Weights of a small transformer language model.
Size: 14 layers, width 384, 6 heads of 64, MLP 1536 squared ReLU, vocabulary 16384, 37.4M parameters.
Training: a variant of Muon for these matrices, 8951 steps.
Each number is 128 + 24 x the weight over its row's rms, rounded and kept within 0 to 255. Layers, rows and columns count from 0. The size above them is the row's rms in percent of the matrix's.

# layer 7 MLP up, 1536x384, rms 0.203, rows 427-490, columns 240-287
size [102 105 104  99  90 100 105 105  98  98 102 105  92 102 101  98 108 106  98  99  96  95 102 103  97  96  94 105  99 101  93 105  93 103 106  97  86  91  93  95 101  96 111 107 113 101  87 107 105 103  97 106  91 104 101  98  99 104  99 103 103  97  96  99]
[[107 106 130 111 150 134 131 124 135 131 109 129 120 146 123 152 121 137 124 109 123 146 145 104 101 111 125 123 112 103 128 126 125 137 109 137 138 110 110 135 161 118 115 128 140 108 155 123]
 [115 109  83 101 110 141 112 146 125  95 139  89 120 112 151 114  83 157 113 148 102 161 141 116 146 137 129  80  88  97  97 148 146 100 107 144 111 135 108 128 155 116 107 113 152 136 112  80]
 [ 95 148 169 103 124 127 113 126 155  53 107 146 109 120 126 118 131 141 121 150 135 148 189 132 149 148 143 148 101 146  84 116 138 111 143 137  87 135 101 109 128  82 139 136 112 113 101 145]
 [108 147 113 115 105  81 123 130 137 118 124 124 115 131 144 138 114 163 105 107  92 135 113 148 138 120 143 140 105  97 120 116 126 137 123 140 117 123 138  88 146 122 114 105 129 124 137 108]
 [131 160 135 137 135 142 131 131 148 125 151 166  97 142 124 138 107 103  81 153 138 115 160  62 103 124 136  89 106 138 106 119 132 135 155 112 118 202 173 120  79 106  81 123 165 136 153 129]
 [106 118 161 155 109 132 107 121 135  91 120 120 111 113 127  95 153 120 124 150 162 142  98 108 155 156  95  68 108 149 123 129 139 127 129 124 172 154 121 103 116 173  96 161 126  90 123 103]
 [107 146 140 114 110 125 107 130  91 139 148 166 146 157 107 138  89 134 127 105 130 118 157 156 123 119 148 135  78 134 128 143 103 137 130 118  98 136 137 146 156 108  85 150 101 114 134 108]
 [189 116  94 119 122 125 131 203 124  98 150 128 117  98 160 120 185  96 130 148  74 113 120 118 117 116 100 121 151 166 130 126 117 146 108 173 112 113 104 167  96 124 144 110 108 123 152 159]
 [144 139 111 152 137 102 156 142 127 127 172 158 112 129 167 136 103 161 158 177 145 148 124 133 182 127 143 102 131 136 146 160  86 133 122 149 127 102 108 113 135 158 117 118 119 110 162 115]
 [153 123 125 113 103  78 139 131 114 124 145  81 159  97 125 115  96 109 102  93 136 146 127 127  96 146 101 129  70 120 149 102 128 133 124  87 182 185 167 126 114 162  94 178 134 116 111 109]
 [136 149 142 141 164 177 141 163 162 139 120 151  98 156 123 112 127 158  53 138  99 106 138 129  85 123 115 155  84 128 100 105 135 141 129 121 113 116 136 128 120 133  74 118 110 129 147 128]
 [107 153 155 121 149 141 156  89 108 157  90 128 121 101 146  99 110 184  91 108 170 141 101 121 158 147 140 134 130 119 131 125 125 101 114 139 114 133 146 130 106 147 141 121 145 119 161  99]
 [105 134 169  82 115 169 115 120 179 102 107 135 158 155  99 101 141 176 135 106 124 179 116 125 119 114  93 117 117 181 151 153 128 111 123 146 184 105 120 139 121 125 122 140 108 139 132 135]
 [ 76 105 139  93 134 181 106 158 146 115 139 156 117 101 138 141 112 135 150 115 125 172  97 139 106 118 129 137 180  93 122 123  89 123 128 137 138 107 139 146 143 151 171  90 118 132 146  76]
 [129 112 132 137 103 155 121 131 151 101 137 129 126 133  86 154 117 156 161 118 156 125 129 112 153 109 133 148 107 146 114 141 116  67 136 132 143  83 121 106 126 122 118 118  85 156 161 167]
 [126 157 168 126 118 124 137  67 145 126 136 171 134 144 113 108  98 137  90  81 122 176 123 109 117 126 127 117 144 119 148  90 153 109 129  60 139 100 127 116 124 147 165 124 146 158 126 176]
 [101 128 112 110 145 122 104 127 138 208 193 148 131 115 137 148 144 141 142 139 135 155 153 146 126 129 121 112 107 140 123 130  91 117 140 131 105 155 108 159 118 133 161 124 169 131 113 112]
 [163 165 137 110 158 145  94 125 143 122 152 132 124 137 165 146  96  95 134 155 150 138 135 139 153 166 153 101 147 162 104 140 126 140 110 143  94 103 104 108 101 121 135 121 132  87 161 112]
 [147 127 104  75 112 122 123 123 159 155 137  96 101 140 145 110 141 134 103 145 127 134  65  87 172 153  90 139  94 125 138 139 121 138 134 107 139 122 121 139 144 152 129 120 117 114 106 153]
 [144 112 141 147 119  98 182 146 168 116 107 134 135 124 100 122  93 111 122 100 114 128 135 185 123 142 131 130 135 104 150  76 122  89 174 154 139 168 134 145 114 150 137 135  90 147 150  83]
 [115 119  90 139 108 133 179 101 103 143 151 142 190 152 110 127  92 164 126 142 125 120 112 105 117 118 184 135 121 140  85 115 102 155 171 130 170 145 112 157 118  94 139  92 114 106  97 149]
 [131 123 161 110 131 137  88 121  79  86 158 111 151 116 118 147 119 140 116 132 145  65 121 146 121 134 141  89 111 102 109 162 129 124  87 143 122 148 156 108 124 152 132 105 150 117 148 111]
 [149 118 126 159 110 140 121  62 133 125 131 102  84 125 178 116  68 100 113 129 142 126 159 156 140 122 151 123 150 143 115 124 144 127 114 105 117 151 109 128  99  97  77 114 102 128 103 154]
 [124  78 151 101 139 126 118 157 181 149 112 112 135 127 113 115 119 149 147 138 127  74 142  91 125  82 118 104  83 145 137 101  95 113 144 129 151 149 138 151 126 150 124 119  99 134 158 134]
 [147  96 142  89 141 135 163 112 111 130 137 136 174 125 142 148  89 131 149 143  95 119 129 126  97 109 127 138 100 113 121 110 137 168 120 168 129 113 167 168 162 123 133 137  93 108 156 122]
 [ 87 165 122 108 122 154 106  88  94 127 145 140 151 106 148  98 160 153 127 103 128 150 107 166 118 130 135 111 133 113 116 148 184 153  97 146 117 156  62 105 116 150 124 122 105  84 137 128]
 [116 134 110 106 120 114 140 100 131 154  92  88 120  66 137 113 113  94 149 142 138 137 127  66 100 110 117 109 131 112 151  89  86 147 148 137 131  90 124 122 154 158 136 148 169  83 165  86]
 [138  72 119 133 105 126 133 144 139 144 192  90 136 120 148 167 124 162 135 159  99 106  92 104 192 139 105 119 146 114 144  89 129 137 172 120 119 120 119 140 123  91 127 190  88  73 127 150]
 [121  67 120 116 115 113 121 122 154 157 129 117  92 138 128 119 131 101  81 145 126 145 154  88 141 135  70 124 131 130 175 119 106 141 123 133  76 127 156 150  76 164 107  83 141 161 113 114]
 [167 127  90 145 156 137 129 106  94 124 105 109 101 132 111 113 189 151 159 125 143 151 118 133 124  84 171  83 110 128 164 154 114 145 148 113 118 116 120 136 145 120 167 132 138 125 127 114]
 [137 105 161 104 158 179 142 135 137 161 135 137 100 122 117 109 121 195 124 129 135 155 101 131 164 149 128 126  90 143 149 132 113  89  90  88 146 143 118 106  82 140 124 161 104 142 119 115]
 [126 127 145 108 132  86 141 134 141 114 130 133 113 140 120 106  75 120 169 105 100  90 122 155 110 147 129 118 134 149 130 112 152 130 155 131  91 113 158 116 113 132 115 124 112 148 115 123]
 [ 97 114 119 158 138 167 141 132 160 167 119 116 112 150 108 124 118 135  98 111 137 193 121 140 151 126  71  95 112 150 135 171 155 123 115 143 113  63 145 125 125 113 116 131 137 127 125 127]
 [112 164 166  93 135 131 132 126 127 135 128 102  98 127 134  98 125 116  98 137 146 117 134 130 114 150 127 116 111 124 101 116  67 152 145 116 136 145 123 109  82 161  99 126 107 104 164 139]
 [ 56 130 101  81 153 130 110  95 123 116 125 137 128 151 146 122 111 118  93 125 186 100 127 124 140 130 147 131 132  61 137 137  95 106  80 134 111 133 114 131 146 133 141 127 120 124 111 111]
 [124 153  84 120 129 131  99 104 128 178 127 205 175 104 114 125 120 110 128 117 117 161 147 109 160 100 126 161 129 127 134 128 158 132 105 174 116 117 128 128 127 139 169 124 106 100 133 110]
 [125 127 126  97 121 123 137  95  79  90 164 156 148 146 143 122 146 140 149 192  99 112 123 133  93 129 138 105 171 124 116  96 117 127 174 115 114 136 131 143 125 138 142  93 134 126 135 187]
 [141 123 142 133 101  97 138 119 155 114 101 104 113 123 135 124 113 207 164 110 125 119 114 115 111 146 162  96 145  89 146 132 106 161  99 149 150 127  98 162 121 139 153 137 123 107 117 135]
 [155 153 146  97 137 154 122 112 114  93 126 178 125 123 158  77 103  84 165  87 132 140 127 122 175 125  90 133 132 107 109  99 122  90  99 149 162 134 110 113 122 104 123 125 202 114 103 116]
 [ 95 128 155 147 128 151 133 110 113 110 147 146 151 142 125  77 102 149 114 126 151 139 142 157 125 113 144 124 105 126 159 127 164 128 126  98 125  84 101 114 106 128 147 100 112  91 166 137]
 [137 161 125 133 110 125  70  77 107 162 108 110 112 127 141  99  69 118 116 173 131 132 141  97  87 147 128 109 147 110 108 150 185 116 104 134 109 126 136 114 137 135 182  97 105  74 173 150]
 [116 105 147 141 135 118  83 154 130 146 120 108 111 139 202 131 126 146 121 155 123 119 121 104 149 131 109 101 100 121 202 170 110 105 162 140 108 161 126 158 157 100 181 152 178 119 147 140]
 [133 128 143 132 155 141 144 119 125 143 108 110 166 106  82 111 125 167 168 131 169  91 120 138 115  60 114 128 128 173 150 140 100  93 128 142 145  99  79 126 124 113  94 119 137  96 124 106]
 [151 136 166 135  97 136 126 130 152 156 135 107 179 125 135 170 129 109 124  92 154 152 105 135 133 104 133 113 133 120 115  62  92 155 121 160 146 107 150 115 117 131 151 157  94 132 145 129]
 [134 149 154 115 117 134 120 140 122 147 136 137 127  69 149 130 147 140 172 158 142 107 126  47 178 154 111 125 139 106 126 134 107  89 147 177 103 106 113 137 180 133 139 129 136 119 125  84]
 [153 109 151 113  99 137 163 146 152 106 102 107 192 140 110  78 139 122 167 144 159 118 109 116 128 126 118 168 165 148 140 102 165 139 117 101 141 128 107 116 101 126 176 151 126 136 102 118]
 [128 122 153 139 131 144 130 119 108 123 144 158 140 116 138 162 122  99 168 170 114 128 176 151 145 130 118 118 138 139 131 137 161 112 114 123 166 137 100 118 125  86 129 109 103 131 147  87]
 [127 162 126  65  99 123 160 101 138 100 102  98 105 128 133 150 110 118 143 126 109 107 126 124  91  94  92 135 124 101 131 107 102 103 102 124 140 100 126 125 105 118 121 159  87  96 117 169]
 [ 95 129 133  82 115  96 114 168 154 171 100 121 165 105 120 155 131 121 105  90 103 107 189 149 114 106 115 145  77 131 141 137 108 185 139 116 149  84 150 147 111 174 113 130 117  91 129 125]
 [115 149 119 119 127 134 107 113 178 113  99  89 136 120 111 140 103 135  92 146 114 105  98 125 141  93 119 132 129 128 118 151  77  92 104 172 172 140 175 113 144 102 163 136 173 186 147 107]
 [ 57 122  97 123 110 156  75 110 149 122 147 111 147 118 137 134 129 129 148 106  99 146 116 130 140 115 149  69 139 119 132 154  84 128 130  81 142 133 112 120 139 100 192 109 141 111 157 145]
 [171 129 119 134 130 141  96 120 137 108 107 111 110 142 123 103 172 115 134 139 154 152 178 168 100  88  86 108 130 141 118  90 101 133 148 109  81 140  85 156 103 128 105 124 130 153 108  94]
 [ 72  93 149 148 147 127 137 115 117 131 147 118  97 100 124 115 119 119 131 139 114 139 166  95 121 132 180 122  77  85 146  78 140 102 168 143 118  97 114 179 121 137  87 156 127 130 113 165]
 [149 134 129 137 129 123 156 136 130 122 123 139 123 119 161 121 137 145 135 134 129 137 134 102  97 115 145  81 122 109 107 117 105 132  96  80 175 107  79 149 131 152 106 125 139 141 147 127]
 [106 145 106 111 165 137 169 154 117 143  94 147 134 124 118 124 150 134 164 117 126 143 136  96 123 129 141 117 112 159 118 121  66 125 126 123  68 177 158 123 117  95 101 130 133 171 170  81]
 [144 124 152 144 136 108 124 124 148 141  98 160  95 156 106 169 108 128 137 105 123  97  86 169 138 139 146 138 118 128 137 191 143 133 165 146 149 123 137 114 118 118 130  92 134 137 128  94]
 [111 147 115 119  87 142 106 159 110 120 112 153 161 139 120 141  87  86  97 104 156 138 124 117 143 138 135 120 125 129 127 149 153 152 104 113 117 143 109 140  83 162 129 151 122 140 155 114]
 [ 67 105 136 159 146 133  68  88 150 123 101 176 127 124 146 104 125 117 111 139 167 133 139 134 142 128 116 128 134  80 110  75 132 146 121 142 157 141 145 120  79  97 138 118 134 103  88 134]
 [117 142  94 152 127 100 141 142 128  94 166 105 171 126  97 119 134 123 108 136 135 133 162 145 136  73 118 115 155 101 123 152 110 155 143 115 147  99 156 117 134 139 120 106 126  88 156 122]
 [ 94 103 136 132 154 133 125 132  77 161 124 113 130 165 122 162 138 136 113 120 123 146 114 117 121 102 132 124 133 153 122 175 156 106  80 104 102  92  99 117 152 139 140 125 142 157 144 155]
 [123 142 156 137 142 133 137  94 159 103 112 138 166 140 111  92 138 115 129 112 148 112 124 120 144 115 122 142 116 125 120 128 106 113 179 143 117 122 146 117 105 100 122 125 195  94 129 156]
 [132  93 163 154 103 148 155 108 104 163 109  99 143  98 194 136 104 164 147 135  80 122 111 113 128 144 136 114 125  70 171 167 123 116 144  89  94 133 126 147 113 133 109 154 163 106 119 103]
 [106 112 126  97  78  90 110 101 128 170 131 129 152 132 143 147 131 105 132 139 147 133 102 149 136 128 134 133  99 113 130 104 148 125 131 152 156 133 125 116 134 135  96 106 120 104  94 120]
 [ 65 137 155 179 148  97 147 129 168 117 152 117  87 122 126 103 100 126 148  80 131 103 139 149 115 116 169  97 139 137  67  94 156 130  88  82 147 131 141 147 109 146 120 110 148  94 121 119]]